Part of a small language model's weights.
Architecture: LayerNorm before each block, learned positions, no biases in attention or MLP, tied embeddings, attention and MLP in parallel.
Each number is 500 + 40 x the weight over its row's rms, rounded and kept within 0 to 999. Layers, rows and columns count from 0. Numbers have three digits each. The size before them is the row's rms in percent of the matrix's.

# layer 4 MLP up, 1280x320, rms 0.134, rows 780-886, columns 64-127
106:544551557448477487439595549535523497507544571556430506555480465570499452545501532451480487463441611501486456522522543555530498470525520497531398496532454467502520570530533499505464488534488448
094:559505458481514479485582518504516567527507498479432511508525515546513503534500457481502498468467565490525439456494520461493477469489488519554551472459526489563475513443464498482486542547475505
093:544446475538527453566451576485555532484514519500491487554518414543490521491494472507478530460531482527545493503520574460446528444559495563508449449468482467498425494449492508428524523561527533
098:553487458497512468440423560598515507482509556488492502475478542490489542469454477426472466527440573461514416493479474474538497504529510473536504544489576482554547493505518523512485524502515471
100:471440461541531494504528449492478505573498570517526551497487525575511417501463354531477461509465490447542514502529516429510432596562529591475526482554534489472396501506514563499530480530500491
102:487475494426446475426495497516477533509477477519479463476514514526527472525517496470533462452495488538439532540532539573495460479517478571523450502524531550513593472516521463504511547562551481
099:481539454424434468520559524494502479451451574523424508519528533500506489511496540466520474561509470474481509506466493492515554521541448501501525560531426519433511533458535469464482526510517541
100:482537583467538493465505503480445488611492475469516399533491543456444505496514500515518525453478528487422542465480458473498492517458511461546452540480435468491523503536508460517433542581544579
092:446492553466514517542555495537533470467532470414500489545561502466480578488538527517510489499538486499451502512514434519526510535355558506548472522424531515509431455515513421475449446536512503
102:546462542582511459484486447428509579502530474439511450521488530468523534490423508458527469479585509506474584439518519444554453432540497494532497455473469539507519485456490424541428440516554620
101:513543531506587535531487469478416468406497475527514476474505474486538520468450498530484513499509409499505474576543479521550477504527470515432495477546466456458483457468595507506496543540515524
099:454481523515507486497452531589485495523556497511469543476491529544507520447493531559461490552433504444452416479490495495476447466435478515478500479490499486481556495562538511498507398553404471
097:533472516480579456462414523518528497492437534530536513485512521470571520473435475507493504453530470493458513496595503543530464518430505455495524474544528465451486541522495568524507461535506543
099:502469538517500420494484505525534503519484548551501522515483525509459469476436523467529391458474561483519447481402552492543429553522515489508455532521446475505501525434485499518568496560573496
098:535553452463432538475486428446443533514435521495456522493495522524527432460527561526485528527472445478498442513477460584552448507509478466463504486468454529484514461526583488506479453506555478
101:511501507502494514395451485512500464507478528474551507567530491507481461523482536489501504499472474468609483438525518507507501559502606513519493455478518469437541523487474540585563568443488441
097:534477490473518528548504460482537514445519502446464471477498508528465529506509555529483502516441480498500516521544497479438500445466515505498554443471457539477561539576447509515523528434537526
108:513571501485551519446560514500488525475494502518478510507442492517464480469467521506455550525541547423557533552534446504473460468430491526485503545514496521509531478574462541493463509526385497
099:479528526479539489543510537500496476512447488515402498450484492517523507540511494512519516500449519536562466463502515479477525482542435504475480446631517440432539520520492462519515481476523530
094:397541447467567450529541474537464417478490440496494519519434494572469482474567498504503503513478428524481463515482488530493514452486464523569577483438482598473521566518487475442511546487514534
092:536515466530468529579516536452493488484515423542504510487512476480548525491459454552544477515455511417482578514523460545523503449486527486437395494533505477533476508554494528545507504565452588
097:464561564480568516508517474526464495490480476491510485427531383534521529497471549524530526525598524557539473454474509527522475466435435460529558531430567439524539518456539601520526416523503529
100:432514456497510401544511562579487525518448531507555504499539491470467513481532453481507510466565555540522503499508521540530455506472450553503471518540447511467523492534501480508515488491473511
093:455443510486547414520449485516480470483526490537532471490453497525476490537617471482488399484479462489548506548539543541526503516447537492546586530445462576512506485493530546479534474458457480
098:490577495464503533467486503551548494516547546508547529503550514539471511566552468521539548482472594447483514447553553565474550473451496515501478560510471576528431475502530569519462570524510502
096:493483537484493443541446486468511523514544461404480575479464493566527543512440490466531515499586530552537447523576551462522496544545520450438456502454506478473496485529488567492517422439489489
104:463544542499507537530418548444511535433583507439509490544547441505582527482537536440595512512496437503506464517486473502522510508496456500468486491492544424552503544517528483471419469447486481
103:533499493583526538449500483562482531443522454551576467496490529473532487510466554474508538504481458459517416423507512525520504458573489426411482477479485526515441564433512470545508504456484525
096:460469568535566441407551482552500451485470507596589553524477499532425551550518536450541422507443506540469451498475523465507444547489553495490502510503473491495512458466477507519537499461466552
104:476506463544554546550486545537524506510456559463480495485495449502509514493487469509520466529491489392548518464474397492549567515465508552494490510516486509484453581474539508495501562515453493
108:457546543481550469448481526443462489514538480515503577497509460505477542493441534445449619561542483456483488510511413536458403526463507566493576442550406448512496484511465502522535468516543485
101:419517529489537504508534553453521509452412540474529472446493471546484506477471449518498502474496493503485525453584429590514538496511509502524440535539506541558486485524491541454484440582462547
101:587431521501491472410459501462466519489485461499526521549525512436554451511463511494521471459541510565442496592516585521487496480474445498481542531455503532451491497477472422483421482478504523
096:536516430427482484462428497501529540454473508570471480525499472492494544518515497567566493476454525488507528514516540454479550503405535526502559555452569458542501563477598546559505503513439525
088:507469488488482408498501474482552428567511494533509480478473432505449586553473516392421464536463491532477492490502594524450429467524489518468527478562535505536521531497542488499529420496492531
103:553406517464464534457470488468470457509398484537490474482490443558495474479536476424439465527463489472471490584501453468496428468469453486466456586466511462565455496587494540531504470524464450
105:513546471481527541536484482483501515517546496471495507577532504491494475542463505515508458454530588494462494506491512570526554456457473492463461523483498459592460532436465483475496464450476502
095:487485542529527481555483472526484554518521467527418592499537486561495463512493480513511465560540553494575482489451527495454544481482422542462536481487543469602443525534497503465481560498463495
093:509500556511499452493460542484504410483490553466396498567547436525484541508460497384467491490538519439541543545544559498468547527494560531529486525533598587516472448514513497521527549440499506
098:545377559442495459506524539549553436559496509513498574527508427471530563385485512511533452451482525527427510536503497527552457488559490504501518454497457517473511548472494424554466466498492519
103:518455491507521520529476501485474497541557507486440471457481488484412479539444496518502412439503560507473515506502546503514469510580448566522451522444488478543478566500468459462527576431491461
101:484530544465541549460503480421539564514461501562467442465503403479463504524522479501515508511485487558447537525531538429554491434441476518540473497545529498466453545529524479497440494552519534
098:434522606488513481471534503467483507548510563455444486500444547497420468553448429473539474431603406448538459499427508489469485458420465508443541480489483472530465576534406477545499481584474504
114:494511527509555477460489574566594481538464507532529474525538567540454517505557516468487405523537510418541517475487528503524440457508451535472511536498485463520466527482466475583564526505422479
095:493544485593499486485573535457516568569593580470476491531583523579477405467520503492543459511552469451442459471526546516556505534467484422512405491555551444558476500512527516492524541529461514
098:462541524543527540494434527467511498482523506539516479515458428522424493567581476529423468529545490519435455489489525479512507492508565507522483502493507512542405542468525471516466471463552462
106:503542509438550455476446532448501429529525498503428528442507505488529509499469510518460385436511532488512510549515512542542501543446568487511495558482585433485475510495504583546487484543584478
092:537527522465417518504527520554556558515579604587494455477510443475471474488440529515476478491476467453534465475514502478432579402461520593480515522503487528523483460482484466436485567520491548
097:491516479508479479515494530510511493547556512524560536493535524503613523483517470521580515519498461567500584496538526583477472560527541489418512554521479432490526495559471492397494561527425501
100:521548536478441475564489526539483442468538514462490447548532500474501536534448459520507469533477593517548506587520500433453491578513530546444530500493502528494490566432526523488577497573493458
107:490485528544469535493506551549544437555526536590568424489480490516495578504507458463447496553570478454490461511518526425536503453568520521401516487525476602546520490510592516492471520491482461
100:489524480484466577517479523488461509503472538495503552501471544502529475531465507528572384543530539493528511504429449483534480499468531424513498481503515505489450490535569466466472481524561456
105:495473583486520545511516483467525444515510497521496523509484493505502544433499500515474445508513512478523513471472431508522460535490511457505469533489477514462539458506478524487519552495628452
102:581518430547444477501534483466479475500582479529465457501500542490479450507501550476516441502442530490493513469481410520517525553557567505488524459521578579428540504477474529491494522527560512
098:501464488450534505470481516435476408454481419465477510551476532516429522571541441466547523545508514530519491526541535461464517463478443435449471584464479510556562537509455499608452496431434436
109:573466496467531462502446475462549432508565546505531489441499537553513569546552491469471441514478529463475422447440533480433453559503496488480448557459490456498547526438511499531454449561510494
098:510533520585518517463505525528460465548568528557553516568434599463493469483530483455402501548423489539469471457515526445557492514508513495478485544505446487527510507472505471571432532510651478
094:501467489479447529521503516547452477553520527485506488552472506500406512522492501490529484519384591523468496479519522506514488538512490471499493501430510573450571484460528503452513531541438471
106:496433515516518538558525513530452466576529524489478457458422540519463464520452501480446521497469481489546461504516525504505525493553508499508519482448520392540494490512540456446469448460458542
094:513509588481481472507501557496415519424463467470494524529516495417460503503552457530527500473487477471499518471394422457477542453498390515543488562496519480517536571496495489574533492492516531
096:528525595445443501496470513463499525430562522471531458463586553555550536544473556483455474518513422438486482491482491521531489484475486446507470521505411527559489496524524488495540514481444520
098:463545504480498523460474474511557470551508547487495551545512430577544499464516457565535554580487463514495432459420494465518492404538520492511480494436514467526485495431424516433550510409541489
111:447528450501467550384544428526455520429506497469466485461558477473524482413551473538534531469533503574573512494538487451513499547495519514506530457447456559472546565488556595474501505547495566
102:456545560430486456528476489518420482523554536443507505473491619486481533506444550519459507422457513534494477446575523459547537442452464466552474494471501498499483493492589489446484489486504500
104:522490507456573434436517546503491567442516540443499542503490524502496473439523508508471507561456548432506497458553495497490535538451481538498569525433462518502449525462546524521539439495478462
101:553462474496452466530490526463448543524528505571542486543468459519540471501408527474500539495478490486534450462509490483508464502560464514548520557569493500412532444432508543526482447489537501
102:609541529427535491387463564504470481473485507520554509442614509440431501469515526455553426541494505574531515473490475522471459506467476462426548531519472486542498487441504519520534420520447570
105:530545518482519557480578515509556517506529489461479515415553496528494480539487522476563495466517564503493483480439461443502423457531504478451599503493460445512485502559510552499556473550446519
102:447524456518499478463503573491482471473484475436462565549433518533506504535520521468557509516522515506430493388458505521508559453491551406490541518526454465485523495449474459542499510431445433
093:423509477492487467442429548512473470491475472572514483523517554591506536483453470510496486507459505459476502501515526530514448482470517504514538518534476545486510508527623412509484475478380555
101:434531513512557455536505528501525518497540552526554481518458520469462441472483483520475531463479476486495540457483516500464395433560520482527532555521481449527504559485459569482488504442476490
102:535533539510483556463478510494492471482484498511464462447476532463571523557483536506441510485522468473503509440549518526553487557531575481487538483494527517517599502511490509450487443504547558
107:581543532416564538462518439497423571495506487513532437478515505530491495498504468556469427471517565511545533507466444485538535475446482500476464512548574451469441517461523570524397542490491522
093:485500546491500477489502517428500485525573530582527447458526407473482514562509477478522493482570500474560567489465479520526486548479480419491530511519476459512479509482507517585434383421562480
099:544503517500537505486431470496438490461522490475484498477465481426410523557517514544502456514520515548461490542501427524578469504465516413545502537528547582477479499449495510454433490564500451
095:547504540525422502542480513554570569495528551496470478528518497479495460569535433536539494423495466465513397527492521450516506505600523488468440592470493550496516502524553483569422505485548487
097:511521448539461442487470485460524484527524569480477498527503513469484510485526482515537463445594525527507543586505547460448467496520422428566575528543469521585450439509573494459538541529532449
096:525551497509455513484472438527451556526558556550490503490489464499475510483443499509488454598460465428520564581450471452535427524527459621496531547562563532521493490482523484517492451528520528
092:501492501435503559533472526474437539483559494547534505504524519459423525515532461511546468415513476506552536531429515514461469483505536434533490536481485459491484557433511454464451475514552502
097:489458557502512494459508537533524496527471448526523484540532507536524512536553434535521524513487514493521512487542520520560500569450601562538467521485527430524508470471578546468466533468478519
101:430482523571410528525494494469493465474533476497548515540446514512578454523516458506467487507483488456515560471514570441429454569573512545568442454494542530532532477525504522560466498541483482
104:605552508542536472597466547451484504498453505472500588527514433443520478490452458554518462439496487457434484519546490504495441561527478477539457479521493611574504521519490495510487521479520462
100:485488464465475535471527575529532543458485474452457523517547527505455513471528472496486511406525472508485534538573602471526552541495516533462530583453543485482428583512477490512491480445485560
100:446412543508443516504543456601532396475578536447581513499499501521455485564525477384595488621529444461417475476548478500487506482475506467599514475497454524440437473468472521480509497532561502
071:507516522544533531512496484468462486430525487481492459468466571512511513521550477409473501439515430501467489485539533560438478498519552577502521450520537521484516493456510439477521473516537498
110:462514471493459455574469497485434391536557472413451438446515502484464472527465548502526526542525462485461511494490558394521499530558521498535493402554498542540507471512481496547528514442516542
101:451470535474478478525515470534434538421574550528537486468512470513483461456412510468516580530504452509452399540481495451537561455460461570480523466476512462476535502546498455472467479526462499
100:436514476538562482554572476402539517499517481509546484439488476545498479449448478553501442464470492510476423533487501495565482457501446535502472534548457579444410467508517517490532485514541530
101:406577476458553495438533474480493482442528468504457553498528511511451451497482531527548528481501551463552476439459440549442518506424525504495563440543506447494498537547498505507453493593516478
095:474519491491502402471481462502514523455506466443487566427501508442543486532518423568515537438489481514549456491486553521413472539491488468399499516466447470571544534494527497508436505529503446
100:527442445541529497452552521448552560480472540494466539545492512489510464531539448469451494549512512508471517591466502532558506494506553551539544499555508515543505486476477467536525417563427495
100:453502494570573518545569478496534452575559436405498476505468499472455460450525503461530467480504438492477461447432451456582492539523499459492525521487590495541499555441535524491473583483513528
100:457489478520475535465535448559520449517593481503594499501475548501414509462451518442450480540541433486526500508481521538559577546492527458423511554484504467536456547451582467476521492511476475
098:495572498436531504532539517448536499563559524471511531478540491512440460490410471444483474493562498452476502585563504586550484553461462474530599538485534518580494476453467465437450431519475458
097:436565503519567502567511560540508433441548472503457521545537526516491569489520469510513523479524556520435454437526520483476535414445517465495522450496452455518550534480470488496470468460557489
098:518482511485424525559489505437489476429572509488507417449551518383451468504500432547561522507526472510435494461471430543523499502558491511503524570474506450488522506439454547505447507471544499
092:554534454496447571555505495503473453538490532451499535463465448462458516502491485443560466507430516482500462406421436494507503490486493547511473440523471612516530495414524544464482464465454573
099:468550486513476492510480503468510470489486455447486540483536496426446448545517503472410496518464529463534469422575536525458466553506468459531478527469511492527464505620471550441532503463499566
107:515512463460472530494527488552509500468567473506520506452536439544414528443450431597518492526511445486499510485613489436409495517521516553532577503521471523483490529460482439438521476508523524
095:466531529448478555478473502537494517461468624556520432463560470445526493437567549479517476589516579472520490457551471468509583482556508479500500515413486505511543471483502454498435520520524542
101:500470401487503501473433481512451496486533539471599501503526510553453503441509468521457487482434516448456503498496573461474509452452574594523511456472498463395468470530474543546449406528516455
099:504388545463485503411548479552520454517461483617483446454471538492483505478452466470536499549596478498462525530498492398516509526522477447442388444438481479538571478526505545593482524536532489
102:488561473519471464501520499470516500490541498448533516504563472559510514510422555438518463531585597509463468413465498508570467489428555504465515414560469494452480507470553497527445532508540497
094:508512503538427548487505511471456518552531414516544519475471435529517439494483463475558417498586505540522514378455565501563492399567486451484557538523503521494457465477529485500467537492448599
104:620446442513536476505531424533516443497548564531477491517438552442543487478455490486507517515501527457562450527504538406487488506517575449526474529541448477528547446553473507520591529525532534
091:484477487497589486512555510490526497465494415461484493455467559449452545557489493496452440491506523502535495511509533423483512532545482518493578483438491458476507489521582530520470464459552523
100:573416461450498455540472474530483499483489553511413511485502562496456511498475474484515518506579486490461549548489448451564462507528541537469541485445424506487544507501508485523459489536481482
# layer 4 MLP down (transposed), 1280x320, rms 0.0661, rows 780-886, columns 64-127
104:510413471500552547524474450521492533473407600485493465514449475446466500508467498482464459524512506482508490519470527576501484494477492440510500464516491480564580547502521537574532466540529437
091:457436568514512535503476465528426544491523521497523428543565444484454435441492459510477478460500464492454486414511486497510552492426519522506476511481453431518576508536494543517518520495538567
092:485504558468520461473475493550542494529481453609519480474505521419504573470587476459521438507521565585492457504546473514522457549524461475569539478467496451516473502465486517463516475504506506
102:549524555494546454555519429516489448460524462431454543442455506458451557526460515477494557485505469514532452480511471535591503415573500534517483428507471512508504469559545457439518476499454529
100:500459482505498505496440477456449602523397479457524520521508536472475513493460451486519607534525494499519498469480440529549485472489529541512494514508565438505459508514439507430481445590462563
101:485503456510499524546461487487511486543534542435527504463455469471499470475464502519426459527489496499502522511519564454525448489488505567458485487444585512495551504459509467482528550498455485
102:539538592527498427490463464511486561483571510425537444532490515522534470483559581489489558462504477536479510500485525559524490561464456486538481504541538551518385494450498522536482513532491595
096:440500537488518464532576469489421581451535602542474507467532550536546493498527524456536487540480482429518537516474433498513457518482474469492448443381526543468439558491509475510540519516479488
094:495601483422491452546491491466478485488496542504516506449500508491443504438472456534508527439550479525474517486530488492474556554496440499525522512552517387512505522376530498464587511509492525
101:453526390497475511554496504514491502480475506456508507528470498486497536564504442530445506503496474503511498548529489539479537514525547416536421567512526494548442522477564535427576485607517459
100:497480433486507433515525513442528539520547493483546461441477479481515478507428555523571479549513487431548554401447492460447478523506492542470515397487491530462507529530513477515501481547574554
102:498486496481419489561643502501531459487469523468571556536501454473514534469504412546515541485454526521460506527555554535427512421479496512549537472503491500533437529523393522546542543492538565
100:481576561537509413535532508498524550519562535490513416486544546491496516459500483525450537519541441475509478493563534485531452510459475566515529521499509503517473479482598521512582519503459563
099:483439473447527526567497475439459526507533463539514508537451536571496551469468487456633470516390507517428470484497428529583492531532481509565510534496514447518496517476492529502467474445505543
105:512452525464521385506461518482485482518531501483481470446573444452474552546557437513492412545545521544466515448514465480532481474459477501500451464570491505516513497511485540466444471522455511
104:494491488547411497468504531492531538568490475455484558498459432425518580523483551529633486510453499456528501578516473424518517481507417545403503496532458512485431421475471460511483538475540542
102:542475514495507457485508457431553489506507540549582476547488494424512484506509474551517485523464449465463503406464472555572515533490490461547526516494523453544498510509523445435503528463503533
105:500481508423504418474454528533483529515494479457420489533503445485461524550426499481468472501531574543409476530494576567514499502514454529497520432504458514561556501488516420594524533489559514
096:476527466479460491554467460524552471534566483548463480510510497536536498579560547560519486504543449510431458510538466529502553484483474506546483525505518537458484473524490522558493564537513515
098:580570503482495485440528543484451530464482513500559365471526473501556549502568529485516522448488491485589451452494589469505551473490430482479410539512548446483488522503540490523518514482437495
088:521465547469425448495516491531527481510479493510539541517523468568531498508493572455439547462537493523478502444496460541427521419570513517524550452432490594493549529460432507588508499493492517
103:500459508543437499488452462461494567505479478487500484556550436515499495531577442503569516479485463521468411520538463528435484397449504439475390469488543497499521495450490458522468489450482523
096:547421475433560481436446532502495582467493575489419439492469461487482454434578521481460463524438519515517536536488540482502487411534547470557504492472518516478501465547495482531504574581463535
100:519567485485399543464494506529532486490505524474540499493487539490486489517460586561529485536475509488535534449429442597555513452559444518538479467535556512476461526516616499482512419554481483
098:494494464496508443529463592617508486562445536489562468528518491493564546446498547503446484548429528548441549487431528477480544490484446534484492524512469473542455542405415526496511502474433505
089:476595544445461503471521469504479383547481519571437470541498529425498444400525497496520510507501470536455434443447513492534532589396447565452498552463517478548511477514505536613450529491535507
101:488437508484563495492496500533509574522465447473528500425447478540474461549466441564518497468563577547520549534468561586523421490516454466441500534484517539455502432512539543480539507531476536
105:467466517496494499511463541409467447488575431487515534449501491504443522440469479485486521473504488490433518552494454480435487570510559455535456537471466544469504512607494525478501494517514477
096:469531486488478539573512489426565507516534523491454480497479552532597489518483535477494462526580512437505518506517529468453500493481458443581509486473519513456485521459535480583531517505462525
102:578556489476478502479529473465489543483485408464447548561515523494516534493510549464461499476528494521472523553522484476515509497445547429462533444465540437546521496507582471530518457514487508
105:415520464420536505501492534498534529548506497593457565483517458499530491537478533520511479494447481451474501477466443474463519565566422460501452454442465482515497525460528491530509529532528477
104:504498546462407471400505469472511487537447541477388531471436532508471544516542516460469469484514433373402507439493530485504478494517473495500549491579538430563527585456480559565471529536496495
100:495571569535538447497588466532501437447472547496467532526487533404531488514459491431427505570507574475579472452489533478497468516537508441476543456430456551500549491512452541564517524451504537
101:534507540580554537550534557491529446445431547438468472539485571546530443479566499501530513498528464582508545605469547508524456515518504454575495462450540527447555515474484469429524441555524564
093:481534547490422516502492542469539533525435530475494512462492493482525450495486479515525466485504488485522478560485484502524490532527521439478585482543500488418499552493521479502551535581485472
100:437537477544594464433490519500492561560510538467452560488522489486513512452485460545558584562534527534550539510588517467523432456527436542503528567566498509478531547432511468440514529473505534
100:451497385516524420495512591449498543468482522451524510548484474520507513486584450528512469563414497461510550560494543524514445518449534475489458533481500558489510543541506476466533515508518529
099:512511546539503500497456532570434533501498489480514487484523403445512516564483478482450517404542537484571488557512481458422521458498505387471489501506443485509536425501512466497581487498483500
094:480511494516454501418451504527469564536437501516461489447435460493524505489517481481536482514498472510505509562451523483502447515553450404438489548477541507503483519426435615535500480621485434
098:492560526492462468530536543500555450516494422518530549491475510512471485475467507528515530503491476433449575564458437460515543484503562488467505511475472513504508521496607485493459434539463536
104:477561444516464464460462532604514534482488424546580469462426481500548483611533491555422486524536517585515477487538508491408474523533484558522453526568526480444535494475520483455506561503450541
105:504492501458533492512519492529506523526477505549515476514487545530481500537504528475463493429499469486526505517476506572493527516448469465494540424529530451453486513426538500433547409479549559
094:510555427481445467550463502529485473478533501469576528478494424500505473438489529503572501561468482563500511481501392515520443494519540608487506494521580524531472381480502436484526552535492467
113:499449501509478518516460502376498446480486465538480456487548515506511410502556505548529507444489420510504580494522527493558524450520512482524522468559401520472454555421521490534511495514498463
102:507513509503538514509540452505503534466453491511489475515489544468503508469543510532417537444483514485504440483542540405555482529497510515450580538553450546491523482437518554493573476449472535
096:522504573402459525528482463498494448452474503441539509541566471520500537446498470508461483405473520494550527540526476542567506481501518449423479480487447514475564476464518488534586470462456540
105:571572541592517460498474442435512463509508456439459483473566444454485535536525490451523478526556492478477534487513506610468463502475558450536555550441416560573568469519478513514533510514508416
093:434486463549494473494454461526520478452483529556591450558484487565567473505465573424544531408542538479505508501463460578491532468524504487497498407578499497510482539468528588473513479424519476
094:479525503472547505457495472499503452503529566498440452587479609504488496515581464519449565510464461500501521552479561452554540518486496585473521535503485478538509505484563522514479517477591467
095:487491536582406427558499503463495492455458472507463510607492564430451445542537534467576540478510493511489494434493538496450552546454419580466525572493535544480438487530499522518502520538495495
102:457482413560540489514536516464488455500522471512494541519502556462434531493540472457526480483507501639465470550562520469543449509554474521462480549463568494498520456443464511569494461499531494
097:480490469474428462451485536490552513527519449507517488567487491517511497635537560526515487553440528472485502484521545490602503568536497522444454479467508428569536517441486501509451515465543468
106:466523432440494507531464472566493528531463450436559460496510499542479477445510517494483503498567507551436506478489525493535495572476471481469396533518504465517529504450504477508530452430473462
089:499454527402469511483432565539524472475545506455498486608453428549518461566546415533582522486558508566496507528531525554593452444501450499491427491481500559458450445586563491462473494520526459
099:462521518563462534502476507477514531497506482465585499510490569454559423517490560498400561461479512518545568523506546535509487553545473580508521436576525468474417443546502474513473514528480480
106:533492505450500518523495618482545499481540493480439501502530423500554511476464531475455560498448431433488521501423557498540448422472479434498516462464505499543508456539526462518504508492457487
092:505564491526502491542488478455470526433499475488513508475528549508518467487477535513463519440576457464498515546549509497504529587495496543557503461462460474468502474529443479457505511574480484
093:470531469499503489560527382495479500490538510460495502551485427519505532469573504550481521558488487514571518517492527556523453513401523476504466454491507503471453436499499509496480428558494550
102:515531529438433526510512477527491472483502483515528503522559516484391515516513488554585471503486482497591554509436510507475386586525514517416503528542492485432549468450574495498532523511430489
098:557484482518471567474441500481506528496554466545471503478484522521521519446516505596559488512515467532484433495476575517520453513498422502436504497506525468523512496533457545411473576500493431
095:416519476537402479438502458543482479488478436411525505502487474470446481537437547519478507566503511553476456435544431510478533496478608513560529520515578431552580518534507466548459408481479576
100:432495439517496494450532493534556450500479481430521502462426465486545475491485537476509511477500410552505577497536595492504513476535582518470490468509486508541447513523540488507475523480497493
101:547542538424598520432522480509524486473383482531580503530517502491529489504562540489472489412509541515531521549477538498463480546544530510482486512532511468550484436447579463497498449515453509
093:451484425494503558494497570475502505479512469494532435515483512536486495519497485475484442554585481490510563559434507398477408476527435486499460492503458547506510423468491586465492530442448473
104:472477571495482516539574536474498490505523486499508541499510507520511512499509497439520465391506511478520575432515505459500465584512468470505566490583512504542524477436593512555408517542468448
106:471570483497553587500514483576536472471489488467512441519534445529519424526542503538493495516520463492481477492487510520514584449565523609479546503538507469503463519500479537482514472434516439
106:503453507553459463433538472472433499503401529430459525479558487479483511540511555564528452495555469505457503500490531518497517488517458493553501526544492472512444537497473500472583483478517476
104:438531515485526521543498502530465447477524493516500535502475479502473472576528476450529460465501491549524470564538565492514527568467480538480508585523491564440467457449522486559494490474557486
105:549464584488484522499505478481474538574496460473523484502485490467473617554471501549554509480490543528464466556574547529577530445462515456539442477505517540502470483507485503555504467507509452
094:540449410486503577503457496467564569432552525480507476476511479477526517483520429512496498585540497570483452479505556461462480524493513580458480496488523489541484514542505492386492544564539569
094:480520501512506516449508481537607479506488497477458520462500510517518553533506507588518519498472516528501497501534515506404540544498510524504516477530532560478506511419478493558454470545507556
104:511558473525511465567509494548543501481483470463542538556519491482464460476487536567445472455479465446492522518496551483543450507459556481512543446457525496410427475499445533511531495508539488
105:556514517499533510484485504497489487548514506556553497407484538454513539459492508534461458555558543475531507447528487504521451575528528468435511511536528489482520544513561554502503412492518446
090:483514435549508456609518448500430527486482509518465537437504546483530455536566525555456610552545495474511439510512472438520458565445516496517551451468522565517442457539551507545550483513491428
096:468546506472483506516555501472588526511474452527536463440511483469544537484470527523437464624507485396515591468495516494508541508504524451447503551513452476518501474527402471544442446549430484
103:509516556458618524501555524446439510488523438495547549527530510422496537495476596423458557539509463499518432458554478613516522500501519447588526453526604469479539504467466511527521578556495541
096:478484475452560518464585480516479558464528483551585523556430525544436541535546532508440491507526559465537481500488465514480554479429561444530491454499540528498547524487442541483501466459560515
092:489501435538492482514477461487432441469482506487515504511567470537475511490553517516532512492558470472466454559492569507390569534532491522568520469455387446431501449549453457523535549534510519
091:582539497474411495481530507568513466445519491490576617525499460490486493539429509458378515534478491434557478516482469498542489514447530499519532523518555515471436438551488542476498517509520474
095:549524423475486513480562447497481486489449419523498480542482485511463439540525498567504517473493519453445578487497544450506468487525495523481495528435529553547507450536469516459505511575538378
098:442471591508513472430487524562434496518504459426516518435482536492448468558521476583545511471475412458565530479489460523563456592513454519553498495403505469488501486488495449484496523485527483
100:529526488460488557509515497466498469417463410554512487523482486590443577466440514418527533523511541536475419463542509539551444495529421479501460532519528561494584470520427495600519488440477467
100:458428493513529513502529554474520505592488485528485497472485443468448408502453457510425476501498521455520488507430580457459515538505500491430518476508587489580481421542506487528497497542468542
098:465497536526482476552571512473428480464580486542529523538489549577406468544519462484432465508531429429522520443480525498501523457499590497455517560562471549521520520557510526487498477539449446
073:501548496466463492529577507479475474549503501479529512513491446478491480495511561548498587557524555439525533481494548439587541522516492414481474549499527408488471517493472500562465499472520547
116:517559459539537485477439580507527538532528479497542490520467477501493476501474539524506462527558523519487488475536612556484444471514539490519529466567480576432404533520425479505523493560475502
097:464489418483481475569468513525532512469486506516503508456496502401493440506552512494479516461571527445504511511508563506566470527450496474472522477505488551546513428587493496586442477455470513
099:477527524440508461476435539474568449501487527543472445395479511507412463500478498456528578510458498521434567477514481524493538495479509531529551541453489533484489473455491525433464523475496505
090:527502517486450513467472505464473489477502491564486472550483558462511542460520541586530481480507446477522529537500446540518487507526516493497434582475520478572449510459498547540477510404476544
094:502484520520452522513505565567484461507488477474474463557477499425535567480443501443560523608501514525522503542538481568433463520461481513469499495510491523535443484480517476490539414492513532
096:525468505420534507547498470537457459538430522503518537536510623464527500509473578510590590482574448517494515512529477473523469505456475545542484490565514501440444490595508535496505533480569488
100:484414433600523533478503510480513493524502477516532447558555541599474535502435501547518516462463501523478516494454474571449515460493468500528438440549538421498507540523535480479530483530548556
097:481549519501554507563533478507480516519527470546467468457562479493445496520491508500518384443499562492548506475509565494518530488481522555499505503427487458460445560514417563442541493546489437
101:501508551538583498497510523440520513516478519483503502505493519434488561526563553438472530504465582531502544404508440446492498509516535453558504475489504459587509523465498452498507544515408505
093:505393538520501487525486509536529616487416427507559491491552493478540534513491599489505516547522520490454482485458498526473461534549474533556497506509507541522498459520515472530521550492536473
096:442490536429504506497516435504581478580415484548508576552481460481573528508436515456490443534564557424499464463498459500521446484537481499524504531509485554490556471482515513540528535459437466
091:524585450454441497449518536457477515485515494506526511484480523578525488478395519474445480466550472475508479508541521534537453526492465463505435490445528540515465472579478583574521502551508528
104:485499544499437494577473459520523536489479520526467558511464489458553481504523476512527542509500538505474413577447486458513511480518460530484528490513501482476480515461436505426500522410478440
100:476552501444510473513430494525469464442452517509492506561539504635460540559492537462506480568457468471525516485514526475513501507466529464495466478455437524577444474517548546527508449512467422
100:572568547545469488552509503485525494519505437497533525536499468382535519506475545512455491453484520483460513537494512508519482581560441549428499538538529521519491527513424459465497536527563526
090:533527529512502492543504527478507466537475525436432523483550557536489473535460503538576484508495415502409482496502436528530477485591463486577476542475602545596567589492565523492484524530479516
106:465580486567503455487588478459435494509456498498474484466536484475514417538576500512497494442479457518541589484516556500510477502479514458492551522498482584445515489502473459529409481551532522
105:546415478523525475508419496480512501492520470512475531529499505504496494487509444508463511482485525466459448552500530562494463489518534444508480516515568519519386514467499477474577474423392589
094:552477511559560504531496529492550543452556437495497574495528513492523449479415443497520510448416456506533543567459462519503508491556482417510492465508568473498509466452539527430508510518448454
098:549437538449510525526506503458500498546491418548555429539535507524494516471568492485455525522479523544452429570559447532493470455424513492521481499458536557487497522471477463458483420482405471
090:529542520543511499506493477513534560390562445541448486512518568506582543515508445492502479490529492548530459496462529401533478498532501517406482473498474486508540502528411445440473501483506525
105:631461494466538483501530491475521480557525503549521551437504498501519412494493447501431535558435548511539528513530536457477499515552527501451489501463519576456474532462557487498478529511483480